python train.py --n_kv_head=1 --norm_place="pre" --doc_mask=true
Each number is 128 + 32 x the weight over its row's rms, rounded and kept within 0 to 255. Layers, rows and columns count from 0. Numbers have three digits each. The size before them is the row's rms in percent of the matrix's.

# gate: layer 2 MLP gate, 448x160, rms 0.0644, rows 72-126, columns 0-79
# up: layer 2 MLP up, 448x160, rms 0.0643, rows 72-125, columns 0-79
# down: layer 2 MLP down (transposed), 448x160, rms 0.0644, rows 72-125, columns 0-79
gate72 106:139173079130126128191158139075133162159096135134153080130121110033106129124053135117167091136123164158130101151123139107125154167103133085142135115147180066175108127150094076107078112103137083107106144144079125118080166110148085132067125175
up72 093:102101172129132141065128144139137194138144120144174103169100122133100139200107076089077106104142116176117080167093095156122109151161135146114100119107151105118111080101132136171095095127146115123141160122114058113131170155114079140107154094
down72 091:178172098150118121140182118126139099165109164116138122119107067047135120140129174123145127088148128117116178162164136125150154077094147113140101142161148086163148136154136191154163110157195165087106134098100081135121151127161111119042059141
gate73 097:131101125050071139150140094157139105144129123107081167068066060133130124101113126072094182108106135101101136107119157151135141185106078126143109088145114100131144132129097138217167166151148111115130147123091142100107130103099181161180134139
up73 100:102169186170139153152130124138116129154131188091130056057181109226148146138123149116080173108181129136109087145195093081139160200108151160118096126169153125109133148111066122065124131105120117123124097068088091129172118102116194160153065152
down73 105:103099141119099115130159132129126163134124067067164126090205155189123094158133125110109154111118169143064154128113097122139130075118111107095109122074072115170132086138093118170088121136093179148162051110095076149108094128106146117144095139
gate74 108:089143132094095139082154143147096173105082094134170138142043148151129140113091100096117099145131092106147085149086106081131144130117120078112148069156137144131123161073098103166067117110085075112122154150110091103139131137207094079066147140
up74 105:130114161103111119145176148115147102135124084179183128089144128067059164128143145104166132129098165141151148128083192143146098150120138131199117144132122112122118141140145092116133189111140151111142113106158181130143155140127199119099135122
down74 101:151188165119086165163186114117153150119103179119131100123068102133110155139125138157091116140106184103110071063116113112158098078146120077086101096076182101105154171116136181132133088105190087143127170149102121140131120130066149076137078158
gate75 096:121154145122139086097123174163118120117124079120141139088141132121140171093140129152164160105114141167123162133175128094149134171169088122126117075150149127107147173093091113167115071129114097155084119107126185104072093130129133112139148147
up75 102:153102138102077135084118079137151137108172125083088060137112064154119154063117177092079105128089149112107106067111137134128105139123135116109164177096137138168106114211125198147151081186113094130121137151065131157135171106102109123196142158
down75 109:115099137114125110164102140086081121145169105161177085186121102111138131094141108123115132092132144102185165129105091163111179162056109091134149124162136151122157081089135108107125145165149139029128120173080173147092159101165108157101043118
gate76 088:139125181160179090104096129110153104096095186104102146100179110094105125162123124077165078143149134140135121119149133128170058093098131097205107178175091102178161143207097090111132106107131156085100110103071136147120101159154081180147067100
up76 092:141085093158163157146156130112066140094168155151130119165155178159150112147090091192166161117118147164125149136171146112066168131112140112119158116115181145139123060123154118179113109106106182125139146105150143139181157143100140200131149183
down76 096:125215151133090142155124137197107084152082094095099194095162110137142068113186106146113150162137143158115076115171171157133100157030147127119145125098126069133136140160183161108137095124157117135143087119159128141083135125174143126168116081
gate77 108:089137162108057129111144124176148179166122208142092164107107111155120126082096154141145185136191112132160108167106184145143160194134111163163127084079145100128124133097115143153164122148106141178101108117105083123115152137102146165127066155
up77 108:138159118147164154128146181098134094113118127094104109117110138141135114162197091160090167119124125111105102131134141076144162080099127172127096121165163052151121177189164151135153172173153193130092171097110206127066115203117115160156107143
down77 099:176159147143136128120091139147091107042135124054113121162079078147151129165115178151124154149136096154130105144095116136114151079119130166129155155151103111132140113134101130072149102141147128087114187141076183127119070166136092075174142141
gate78 110:123093102106170162119090122097127201141086135166130074076102089176122125111164132150132144139112106108109127129139162141096163170151129087147115103111111108134111159112129137149060144094149150137116122149134140146137130114151093123101138128
up78 107:178156118118115096158150172060136104135180080109084118115113056154100113112088139129143128097089161119105143133132142156107088124174104160075176083147090066099179129150085141136111129100138170126083177118095152154107135142098126185169088099
down78 105:184074141142088100107123136159073162166111160152083135096092163117064122128113086116127117150204038164136118140128135158122096124181132133110145147160187113167166127162127198150154098078135148140134103153165172126157128148137142150087127149
gate79 093:107114108111105125139195155165125140134161105145153130103103140093110120099112110154113158170155160085175060103107106142111091160100129100197104122095177131136105105131202112166172162104159091180118113167177112144148111127089165155114104185
up79 097:188138138125136113181126153119071142166113136126103107139121184104046138178142169132068141070118100130136116128160085133059131133126121165117165097077122197143130127126156169084142114088108169164165175107110197103191126100152100101156149139
down79 095:132112101158164191123124122084090134096188129180162071132147131171102144184051150150176137050093129100152181181107096106099163159096173124125127073131103135140150149156138188140101088126125188094106141061100101101177134100147110072149138087
gate80 102:148129098132162124107171134102092113139095174161147064089156131143068096175126180133147126094149087168123145151081049112128065172178082136101176080157135155089122185132155078150162122133121191153125128079081178152141160098092108151129098138
up80 098:096142104123127142111145090098117117120135111090142136116134091109103083176112106101157091169108105184133110127180103103111081098081120148154057185129197082112169148150112111058109112143155160121144144163158119187118129080056155131063191139
down80 103:079144109154145089132128067159127128131153164147103089152116078134112181180096119151132151081147129116052160161152096098114129122148106085136138109089165098078174073137087161125106073137144111157169119108122128136097137170140079099159161139
gate81 101:114102126134118091170116154083120179081091151130088189100144103131081133165120157162112152138098121149143130162080158144181144149142116103119173132145136097160133127134139160110122100134134152159078155125126128130105063094134126148135114065
up81 099:147115100153143102144100162096168123133183112123135128113185076168143147086061163123105169081191143174134130116135091127058134140128142120150099148143118128200107117142122148083159129138059172145163110089136169134116139115105135173114102112
down81 096:101151127156119099128129102116120097150115080147081111089172085126106111189204130135148110155134080110089133125131097103158127109103105078225134121122088121147122140154174072217054127096092097088159055125121120135135145115090145075164138132
gate82 100:128117078155111099098120160133099173138162083077093150138094108077107065154092131131105062146184168150080160131131131139157075188111142129181158129163156117088153165119107136153134130158143156156114093129087101128146122162178141086113122183
up82 099:160162087077085099137080134107152132141106164070111121129113185110127069086106167173127102108131092102142063149167139162130076117127148089126165122130105167099073106160106109158123175151128160099106175133062105092118088069155112148126094104
down82 092:108161171187122121132045154107129121058101113141139132111133094091141154059102105072179106116062111148179188175111142157069071111121138160102163138109149125139131095094152070134138152049129146088102119121122132140106112210165143119160109115
gate83 102:166129129111133120163191138147151147150168079116156137090165133070115115136133106082143124141163093114114122197133116132176051139142116106133163203147095075073104130173123081103090099125149112077106098194094153112097149153112136117156113087
up83 103:122125125140063170216188158121127149157187133115134159127187161090124105176089138173179121096201127174110109178096162153149095115132097091167128066160058083122136109134111125125156113139096150112119143072098127087114188145148168078104129108
down83 092:150089135102183140132102132129058119143105167115136159149159143110077099151137105104099144151082070101055157128073110127049145125145120103163178113133078114141117118079105149082198212105130122164136088104088086123108116135071137118120110167
gate84 095:127184128152156090160121160137118215109151127185126074189119131161120126196140100183130109119141162156115160147130118136092103145150037161111120121168154139065090074151132131119131145094153136180112143051157077104125134153083128207165137126
up84 100:163168153125133102111122154103130092168133110141113116131133156057108106087162131112141125075172106181159092099149105196128206156118185144123166152096112122105145173180132156134134135158176134141139134144125172092090159122127143126137075084
down84 106:106138046152107095206125116159142182119120118113079104105120144133117134082096062067142116125144124088121150124212175131103167073154084094154143159117142097148143132187141095115072101104114137115137076100163112104135124104165129095171109149
gate85 096:128128148114094147110169157133179073125151145160172127188123144116146033076169055164150175102128131138095119158145118157122132113163138080091100059145112100127151142111182097144167154080046113113116079112123132075186095151107140085116130119
up85 100:114117139140164101096135116118100124141085106131119087153104130098071160111124116070138166121139085089142147160135106207098098154151122144146088127163131055099178079093145100117119133064154095094144119119113130121136196142143108110150139101
down85 097:079116132134148116043134111117156130184088148140152203079145142119085092105152096132145160152104052116056115086173126126162046176133083103101110156097072123134133154152151160170107084203150104115080137124098143111131077168191110150070127134
gate86 095:137100113090079122109138134142096175131149074091165184106150148159169178064111158116113159142171088079151153139174158151137111107148182137168168132159150164145161147143161140163080124111112084110098148121123104137111062197103172113142097144
up86 093:119145136088077099133084128115073124166173097091094157093165122123186155097096171164147152131095152127187123110154134136100128170113184082142113110133144069109190118151146170192189086148088120166091142130126116083136082108119173145065141177
down86 098:167100107138147101148100147097100167167168151081168077071114219110176136177133112079155128117069134109135139164112122083125146135120183127146155132117083059194129087102129141110168122183140119131187144125045142124163095130148131128078158120
gate87 097:156062135070135135144150153121115172154104100169097089141192140121193134165137137080126093128131097119128110138054179136174186056101083144152094139183190163219090163140155111098141125162111118174167144124166213122158155155098090138162179104
up87 105:166155071134134148149103115074111131176138110151110136113117143169123169139133153097160163120144175113088103128140134124151205097155100142127109114126115092097124129177138180085128122055097132097173081101156155089110089144091141175100156137
down87 100:093138119144140086130074134099092147104124087137147071157138119175124142135147063120106097108148142145125143157096084145109172137172127116115141088188105150109130072112125132147130090148108102116184110057057127080167095091136091195199072171
gate88 102:106098183150142135118161135153101092163115162151142163115143180121118115149163145098105111117195096048135177111143153115113106114203172105144161101142174124131168157148139147151116047093065148142080119172170139152145172116146090120153167139
up88 108:164146049114151113139103143147131137107141100186143132096155125111069129197152127163139159113102070130133178118108153152114116175170151168144127117084125098138151158107100086134159176129101086148131132122142090138097143140101141159088141143
down88 102:120148144171108112162144156152149141114126133147090133153131173139143135127050126168140150128063136122142110108108148094182167146125116061126110136156140142113108110135148098124066114125150114173149092152084105136147150091116153135123226132
gate89 096:070168098150101152145125041083144102183152139133139158150143111080151150146113138133144101071178162150114130091121146063087093093147080136168144103114054130113108108160101156124141110109118115127123085085121119109192143118092135158136089111
up89 099:177139134139077162123106169102115087121080139107129129085151139171168118123120104066097126166142100113124153149122148133206147132134095135070193169146101137167092093133141098098134147191122146105115135083077189132125120148108122158167074107
down89 098:098200128134107110162095085172099073163104106033116163110093108123144085179154108103128142150115106113053136116129177145098089160079098119080106112143118095125117119126144088152153099159119172155106106107097129117176106091173133140114190152
gate90 103:120088112105152147140176097125175148146143100158138121103160148117096144141125162165159115174132092090105110184119111143116097099143143174146063122148110122147192126110153173160100091089124199045127059208103112175117161080104131135140094073
up90 093:089162205113165220112183147157144165062108099091080125131073101138067200112118116178093096113135125146122106155130097104095146129163168137099114109087166171107191096161123097079117163170113104146073090130101104055134097120159079063156067097
down90 102:158097177144156104108124106120139121136131137142120099167152126084094186107121140112145129163122150092103114078087158067136094133110154107076111108176103141114078166092130094140085071153118187124140100158118143167111124143119081183171184134
gate91 098:109127157134133145116150134169075197086101101091061122144125223077136112194114089111115153132079098161065145120177082161153135161108134157133156070145122149120108167147140195148110145086121169165131095111109132117056079107161134134131094111
up91 101:112159089131087122111149158116136184204120177155096128076148122035125082138155141172148167170160144129158186142112178039120127138145156103126101150098167097138115147085205122164131140088080154185099132130135125083164075137141093153084107152
down91 104:113118067136136175180151078103100064107110170134137151133141124112108166083150091179160106121113168101183142101124085077145124080206136150139089119202146093118123090100174113137083145094101182101143130145129135191139131138147132111110177146
gate92 095:174178116126138128147127079106164153171201131132119171112098121202099147140111135142108131085140102179135168117105129079046130154128165122066106136101109093174147145115124126087155150096125146117152113118107132163080099183159124172169079121
up92 100:109116101150111156176154109126125138148115122116173150151100165116124164101128132136118111100110102147144157076122162115050156140099147179078134120134112103135143171215152226086190150117120161117158107124076119174096104118130043160185100061
down92 097:163121192150167116106151137088117097070099088144116123083138119187151165114063099169188096122122141130180110124174229140062086113121163121159157118105086134113064154107064083149122143142111122171128179159116066170138102152144095107173141091
gate93 100:088124156070115131141103189052111178147165138098140156112112114111176083169140162150097125112149155136153142130155163084136088136144107121164092145175083153067148161144105110088153135114166135156102151047110165169118128184129137186134099147
up93 108:116093086181107103179112138172159106131150205090125133139158031179156148088142083124060066135122163087177151111115140156134113063122132140100122121134116084126079112104138204106131090149102108098132074101124107144076155153177145105109110139
down93 105:175153127152139140107137165127173134133149146098158177122155143151094128124181087091142169225159162073055112126088173177132100123129134214151139136103111160185075128109131114146163146173109101135109082134124101156172135096175151130134165144
gate94 102:152074120067093136063126110150128102207080125132089069160084130146142143114063126099171081098085182118130120153123102093091139124134166156129107092157108163094128122155134141161136157125054171082166138119144124086155132176139117146114160082
up94 110:132126093099080099114125117093139086156063101112137149112117108132101179112121068134160120069120162107173149141135101097132169088076180118164106170129101152169083094155106080094168165137221130143056104130160125101101130137128141124161185125
down94 099:125191111184110107164116124136141125139143173143136097105175084100089068111168130174091136102173101115062156067109088146145107171119111130129126128104137120119150144189123123190108056120141096132104098157164146122102110145165113129103054162
gate95 095:133099139074129128122142145142158158098102065114056150089124092145173109164116089072127164112169095159100099133134108055120122157090127155081131107152128065111178127148133084119098093183094146134097097115143058138118128147146126142143131098
up95 103:065122159132080099105126124119140107148143166116101080153099110092072148129154113155179157142150154144061093118130092189184107132151176124117161176092127120101076103112154181197173125149148157134132135150183127144053141143121132089164131110
down95 101:098094120135117130106118133137123100092187116142139161147126108077125175078155121177107118106118107105159130127140072113090158167125132158171122100158138176167134134085144126160057096141137153111087114197068122111109152133083147121107142150
gate96 094:193177124080133147134135106105141122147086125128181176111179108090112168146110083127107088187110075112132115138112035135130123075102076104150120118078102135131143156126169125137159157149148051125128205129125183089102095112113094088109153117
up96 101:080119099147125174068113164112139124211059112152128113153103154161062135187091116088155134176067120137092094154155156088107149120115133124098096172149193153081088124143140121131138097169128084142155131100095147131059103175105105118157154140
down96 099:119130124140101111191160076148114125154130139149167095107094113134152110120127099145180107123074103088095132122174165163172143125158124166154125165121167122110166092169174137159122138121100112168216200160116214132142153096159129076164122129
gate97 105:150058156153151109149093112226084173172124072165152159148144160092150103069148154110057109094110126209123127126042128093172095117154133115148156098140119080094095068152154118137128164142109116151143169133171137102132164169158097134114148120
up97 101:125148136095152146215165187159140088111094100196190100074143171164170125108131165128060223139122117152163079118085114152138156115118120080132135117172123118171092108150100148123150142147150132110124168079099141143101112096158186127137089114
down97 101:138141075141126136136110196139126091116109184096130098076137102199147127188136097133190123157106076156098106152099132094129108180151153151123055175152147135089137090114118122154126138139120101224157109127079143103156115182150139189150205162
gate98 102:172142113115128119156086113159142092162131086142137086092172067103131170093106164074141150124162142101080128155111090145155107135138126100191139161113087095142124109149151110158150150112114084146123135092078141157161105135136082104049092187
up98 115:127193101147143149139144093131100155073171099114112108129123119118095171143087148149106100129059154127104075104114172139081143124117157134114129122137092127118129149196106116104076152125220107090114164164129152048085099085128138112160055119
down98 110:160122134165112173120148128056138143154157155125082140115151108150173176144147206093107146112096104126153159150115144097155078081131150148158114166149167151131134146153122132139107113143160149124119146096084165125166166082135112174141131127
gate99 091:044133071076151150138092174085071170190147117119127138115095113115118129142139121118141101138163132144168102097110128129107104153120126121074108035085095104095192137155073166142142172162137080191131119147140081100178119162190103151118071131
up99 096:118042195178159150165067113114088118143110124135132140137177143129124146114110135116114162104116100130153130082112172088090117099150136139182137122144114158096147125121180100114133213159112124079147131137103094147087057113184159094103128113
down99 093:147153112172116114099186145096162135175105139177121124092080098102077162143125127144212198152114099169140116091050146100163133129160120094132113143111107090147117118152136101139105172201173110074182119140100170119106124177133100115139135129
gate100 098:161149156104114165168123131117174171104100179127183100159201123144169146148091090173098176159111089135207095149163130167177170116140094039099108145144128140143135145156128167154112188126106096143125117083115113167167107136048110163133140152
up100 103:169118165172164096125100056125078062173163135083113118100072112078136126133160174098104139148144118190098118159124115160206144127133096131139119112071095126097128146211095135205117114123155142136131186147126131129148103092104196111098175087
down100 100:162091117144159152140143123075152094090122116127116155140134097105172153127166123100215165121112134191134119111093157145117199161105196150139058094114127131153130114163121127171146125107133139198127135076060117126141155148115157109100080147
gate101 103:114078213138144172099126159133131179069167093146116129150147179122196049129130126128111118131114070130144121126129110155171165125168140123080085131097157155127106130114140164145143076113112126164138096060128084101148221112165161140116111060
up101 099:142109154068141094071108140177055155116151126104151072140168100175130139187170149145143136116138121122116150089091183111122153137154206111062148104131121128099173126112125138197187172134175142102132130096109078130107180117126141124171081093
down101 094:124150094112149185145065159124074113129107149159141130168147161120110133137164142145153120124107098049121073148140123153105183098186143134171136132095093109162139114117104045092103153175120134104145182116079102153160133147171103130114097133
gate102 107:145079089141207163111075153141107119102113084114156117090150141097119159103134146127133128147133158104077129115121082155154121131136131084124130111069131150137117140081132172167112075097152186148025098158197135097171130124091137124108142067
up102 097:122159120128066131161106148112090144130146158154148120140166124138123143137144095093073254099149104085117162082147083062157123154117169170184106159124095151109104118111141077094161103155122114129111106138167087086140142148105107131115120170
down102 106:180159076124099069118133083168194162151123090154150112157086104069127185138110105226077092118124109057158176112158150113112104113150108151152091145160133162099138151122201126175132152137153180122125108156173117144178111162084165114130128127
gate103 096:102128136135119113092173096088123184133159150099080169114127115102219167113083148095157138125164158089091108112053174198118124126104096079122122172038057124112098123159139110123137099134106100146154154110100104077088156116143129116100157141
up103 096:196082101127061178076116128199153117064161148149075158095115113153180157140167137076115113162114152105132105137164166203114158180134153129130114103191112143105134132145120151087122104127112117058100131127179079096133094182165113117075104162
down103 107:150089059088066176097125129107131149145135097174123136087119147129116130105103144094094110167137110140135175151138128146175087137155131128127092160163124099092149170135124146109151124137102033051069138116105083108147155072164100138148157160
gate104 104:083102150128176163107103146170200127100105154146095214100143123139153145148161121112095110087171146088131140133122107136157170154135138149104112132131166111106148108104140199088110165141073089118186091101186082147097132155152183151116110123
up104 103:126171152129091126136099128137159092136186055087122111136100085162110149104097146152116122163122122064097125132142170166139099193214150121105129076142073145152069090152146115061108164140118182178171163156158087116103156131119097135191155088
down104 100:079110122134094138109093131087151154144136048060128079127098072170188148111156173160103118134140165145111072117161127140136124164172177178168082108126124108113122067138119149163172112135102117114154120117171147153118161099108106116142152129
gate105 098:087184104104191083143123169213114107152149109100148132136101142120129106126165123047077163096187115168171166118149093151123147141153146116082122101156157094064141103128108129158120084156118051108153083105099091096141150152152047118140124109
up105 096:091172131135133185111152130136116137084161136125127173114122129128111114140141124145145150108135136100163206105196149092133122089146120151105083131138175101175113124069084158098096062163114134143163084142144153078138096160158176191132191083
down105 103:115212134158114169123094089123120084121140081148068126118162138119112118168103088152126141128111083168123140035111132136093085116148138123123092108139138167096090133159174156142126154105082156171111101138188111198150103152146150136138200111
gate106 094:133112080173148128125119131142128133142134134110163120139038170192103153127112144113133180129086126169190122151109108080147116149097127117126132129158131149162100189099151155078097116133145047180111132121115144096097111113119142048102110112
up106 102:159087147178079169132147084167079108149148112137095147129124129098117114107093154147177140088122110134078141129101019130160093104158150230132126103061081189124114123130084109092138123125138138141150119165121096169188139150192108101141159097
down106 095:156112136117125114110152155126102118161105202158154130116125136156118103209071067199111075137125120138145157135111098118179122100079160158086145120123125171082163147098100127102130118140181141150103135133134115120112129122103128115112178115
gate107 094:172062148148131101092126111147092135184117208149112120106117100135180137145176100186119152084106131127139153167155112147099141152130157113160174138149123129150143128094095166160095152147154152213198104091107082116115162152115065171116137098
up107 100:090089195130109139161124129116152123125179065071179142077085071095116079158063201161155117145159129082146104174152144097147128087126149050087097182121046089130157092144091103139113104115136146152074146115137152090126132139184117106135166138
down107 096:132103113160133082116065109088099108115135127170145071186152128158216160135130141160120128097069112092142114119160109140133161087163123205104119134148080110165146113087141159137122120127157066102088182108143124132071110136121159117146103124
gate108 097:084150055114143123131090118075152093107102089095098157121182157125087130106191091115125121139145132107142163146170124127135212120154140049152100157155130130149116110132103104075081154164159153152130148096136134127155058102146138124115123107
up108 098:101145093128171205117161185111123099136149142147182106149090123138139152071124122160142118128122193090098108101114191114142172134063177130227133132102159142129117117117108134186061151110151113104088158095100165123097104098100088067087131116
down108 105:115083139137125104093103149108142157116110117094124097157132136120104182105090100103138119146102105173102119102123128191146133175120093142195107170145128142124075131133185131164091179104031128149134113160199138123109136160177150120142083102
gate109 093:169107090119175171103127161106129164103116118111120101137070153189139051138173114177087133177123086128122127100113188212182132137165084193128098135177145101139127122146114125136092115159103176140127125126119090124134107119173064136113129172
up109 100:170128112072125133163112152113155145107133094162155103187115090133116112134128106069130104144088110139134142125116189105078095147163094068114144081121129149113086125116128159162181143110156164170112119102207171162108062104118105142139181070
down109 088:137124113101101126119147065174101090138145144150132123142142124101153133149073146152126124116167212099187101120148075192097199152209143122146107111145164083135118108119126121044142115133146120110077160156097129121167174056156103117161197164
gate110 096:067146189075135107106166150167129093126093144111133142131155171087144137156168105169167126111106098135102079143170146129114137155164156087118090137120097136134132159132144121145152131107154072132218093147083131142071105135072127079102147137
up110 101:174092160109085104161149081105127159097124117106194111131112140129119084142129157141170113138069133141125195142143140114099085114117151182096122082142157040091103194122076094150145104101144103042121128150145149079168106101117129163043139151
down110 097:108077141115124063089116164150165141152122112141139177158177158118135059116153150129116145111121102119135118099091087134176125103091145157185122106074108087109139133152098080136123131121090140167106114170193166143084094052124114139149092141
gate111 094:100136167067122161176138124109192095092120123108123110159087118121119090161117101063191164180164167113077159101155121150178092132100122167111127165127135158117121137159154135174081146129088110135105160096186202117139090118157076092084109103
up111 100:111100129133098103147070164099127139079132146122123151133118119138114105113146146076083104146133144143144145041114130150081066098124138130107173043089113129103097169193108176086130134157130142078110145080139128170156161071162156194114083132
down111 099:088101160145091154089104136134065106093145124130166086149090094087164164115104140165166084109124166194188066094145137166103141121121184118130150091118152124176094095106053070138164129129166187143147168087150089169167150099118136110090142100
gate112 101:171094122114132123145119103127128127170143120162134164130163113133135098101141084083173125140062085138106117092169146151079153139079101104142070142121119153159159105162076190148155148137087151102145076139152126148143167097078107153121083150
up112 104:112199122180038088161150143114164135070148125116084058132128072083153086135107118109137144122148133167128101122128118154113148109118093136137094134198087189182153121147107126136143113110130174113109152145114115133081109168129108109145115157
down112 104:118107075135139104158145078103098119127110120162131069137068096106119123134169152144136131093090094164206179102096169136153149108137111116219072120087143148092122103172168151120115163203140130132106139170162129165171134123182147094108115072
gate113 097:115133148181160133104141138118123132131137155097106130090098125219117130133146130088177102130114119112114163112117178078082093099105103133145103081127156092114096159146097127055075139168113093155124135115164155143205172140195121192115108113
up113 099:157074098118173103133149104118124101146107108144143172137152090161105119132113094168150131164124108107142095157116131139156084045042116164149126118108172139152130110169121119080161138173135171111162152115132100108173099084079141086085142158
down113 100:169154168124098144200072118095180111151154134110209054078125097152104114098115133179099126096144159108163110152161134114176157113110131132136141122150126114107183102135095110150118127110123175053088132152093145074131102098082113098171121085
gate114 099:144105123092154139151109103073086127160138131120152087139167188116110093131195121100150114103111170070139167124122091133154155091124168155113087168174149082080085201122118101097147086101114065148160150112127173201058080163124142110084138115
up114 106:107116092073144128063158162147147170177137153128167084123127052133101137172134123058123165126124102132157106140100043043127154132115106102115103150105148169171101161130115149169123125075115118133179087131106107150057096202123103114100118134
down114 097:160129103099139123081118140153119141111120135154086132092160129098174059210097111050136137167171152121145156073164175181145101102154053117095107094099148160122131127140094115115163118197121173134160091127093131122150108148172154157130150168
gate115 101:120125166148093123138157125070084164101102152126152112153077113146127140159126088088109130155106146142142165093117165132052145147104095116193094060129118119138112085139091117112031132117022155100176092137130143087137128109134108095058140153
up115 097:110102087143175106105138143152077145156121098102141067154092144059152165201093074117114131183098095111102131131100141174139148095124132108055136157173112176119137075117097147137096114143059099140134140110094136202102130094145118111079129204
down115 102:154136212106118128074099152121146107081122128190116178122082179132150115130207162115139130101137139181112102168115119094143150140146153117138135104097056083127108175125065168164157111062170113128116114145135145060128123152154122121172094195
gate116 111:077138124062125097134140189127102116109152085188163166116098096058133134109131130127107095190192132119157141179107102121195123114146088097165064138168125055141108123125104113108176081103109142155133166080104135191137145102115149085136097179
up116 099:141168102132096150183107168110123091166129144188129158087163103100110110156110202113137067126119114095146133106084077102112077126158145144157134098146112157129151104191149108097106153133109104133140131127095148145155106108138093063168162117
down116 097:093128139149095138065112134139096176073134049053157115146162122122143159147129144177173101135106126133103080135129161116067157117185152151087090106095106167141167154175093077167120160172052110175143149101114140139105154088166089122107109125
gate117 096:080122114112160089101143145152176127143135134099132131161166101155107095071144140108117128143114119116107084157147092104119155117114142080175120141100121157098136082172097167095071123104056135149116122128156082128141221171158118128130156167
up117 099:187104103117128103118187073100112123111176116113094174114146106104113101066075145067151116095154135081153134106205177154133115136114142102148140131125149093118049139081147115113175118191138133171101089104147164225100107141195107138139085147
down117 100:117137115111116163143145116131149117161136139124075175203123168140109165101162093126177103213180117130064125182084134117180134084064118104132091117089102140140058126152097097138138077104162053172133144060157106135188158158142099103140185168
gate118 105:123131141137106172180047191091061126137148071111140112150187114091152137126155121110088113108129167079131124134054123130131133154112146105132132079141213110141166194130130120079135092189142099138128168103117112176109117108113118111128144091
up118 103:173124143147085130143138122169105171170105076123100167120134135132121177097121139108126113121150128083074177122134144083121089115111158172204120181153122091115076042127150146118157171140165100136089129090119111115120104146183114115070127130
down118 101:146128101094143076119161056166131167133133091117119136140063120162118134134138122103158154100156076170125072110177140128101175164142105130118109134157100090074151081109060183168141145146058064117089097102165119142153137149150089097157033124
gate119 097:176096154147164174106154118151097121090215174142102146191135089103115167093068133154188144130104168121118085162131130161091098107143099172083172165116067088090133169170115145090095124145110180132112107123149100142113125138136089129119112148
up119 096:112136198130087123081107151117165193120109122140107152151134096076076113192059077069132134104191105169102111133137204085109155169121125135144105113210120111147129097170132161118142116170137138114166128133091111139141152159137128084068146150
down119 096:106106127115110137165114126134093209136075104085137171139153117109105137145130128158164087134126126159152147086159134117033131128155127090096111070119097099160111103166083089172151119109126143044152137114113142161181124109077130117062062122
gate120 099:120095095179130133148152119144115141110069088113154145157117139137145130130179118107101127170154124085152127062131082089204132143171114118126148144091139120188188067138214139145156111158135125159052141121148119156188145129167126098103105136
up120 099:093104143088131142124155183133141135172096121141084148129107147139091137143157051137093170106152132178121143157163144150153133180138161150162170200139102112075134108123130110142125166107180124164134138117055107112074103098119047140154164141
down120 104:152109109163125120119111050197146136098129096181152119160160155138118097121104105131077135074187118132123134089133087135104116166163118169116125092154169066060185116133144175050101169088181093102172144163115077114143080138093118132161122130
gate121 111:119114168200114183139138170108129135169196104163121166085141115098142109119124132094108087102142140106089098080172115136092096102168148114134153137076128090159160115132146167098172119100097115219089149171117076141164171132179115083158115097
up121 107:125098097162171132113148187093153171137034153211106169111123160184155090130144158122170118130077092082116149113152092173159082133101137117103092098148165112162168124129049183098147129101159158119142116128191079214125134107123140127093113124
down121 105:109144131143122129125102145086092193177107097133130141104173137179112100126178082134207169129078107151108135083092152100063098132161128106092153184130146143210141137137137070160199094134095083080147084143083122142095125148115096162124119155
gate122 092:071109131147167143081139113136146112110106124113105111140081104069159117113096111152164154169144118091115119109111126176119168117128150064086196138156183129132111078096145209100173074148123174145063121135159128116104129147153210092144116130
up122 099:161157128193138113148181161123077193046149123143094127018175105146138106213141140188105164153143140144083110152090159170089090107085099088141125158189097077101125136144096122118101117139102148154128129135074096126123184114171200204137149107
down122 095:155194075145160169139127096106133158092163167159165059123089122108086135097139109128089090143123120109149122145146143119087070090135157128094132142085110094085172157137155155157070212104127127097128128164128118133128138109158138145142161110
gate123 098:128094096106138115161122176128141101138129118159122098082134103133091093151120148148108164162172090151160159141154142140146136141110102120117149078135127139153103158119165114094169199139121177132159135131152137051111136105160160138112094062
up123 099:129125133126118136147161116106179128169125154133071160100174166100145112155146111109099178127110094150074132058134090140147106107087212082133085136171109173115155152101148158117143168066108086141163113114155120085116148081118118082117170101
down123 098:125084141103190090157133125159122137133128153158083139153178172126160128117180159107096106171138171183086095144108126078152071120081109137199161173105174153138096174131170080131150137091138116089125104149134102099116137139117126177185098151
gate124 095:084076127168110104090149157152132093204153138110149124123159120114152102118141134101113096103151139220196115084110127139082173108109092075102156121120170095184127111145116120096134114148127086069153096149198099100141171170101150098128157223
up124 094:142137114117139158124100141071178137094133137120157098179114193117114125102169131040124153091114120107120152098129083103132094108159135163159114091132120148082141161118103151133092071129123144101104103055160143141113052125151165172124132054
down124 093:101086059188113107159133184167125163094119135079111160144138123101175164134140141127125118112192164178053136101131166149117149121105076101110142177118091063095119126146193120100115109132070098122110176143154139129139143132109133119186126148
gate125 107:109094160163120112120167092084154164114130159104090113129057120178095073103065165166151169186134131185191084089110176141105162105138102090076105154146176126108103173115146119149089131174112113095077161137120129090129121084155112108104114138
up125 101:106161132132094135127195105133144172075173093116121134119110129178124088124077147128118154123150152113161166110103120152132053114094216107199091109171158155153102150152115069080146145118178062139133125140066146087099111084174163150179125157
down125 100:116118150143122114096152080137167091140123068122117136084134149104087099131154158134126171113115155107142120084128081165164090097144096106192109049113148088151083154163162138125110076163123117203160068136134156087078129171124151111122109124
gate126 102:111114144140130173120183087135132145198143119115110163130117090092148126112181162129147129135179115085149125175150127072188163160143123132163168143067098083088111132111185150131153014108101126133171139111171182072117105130169134130065105155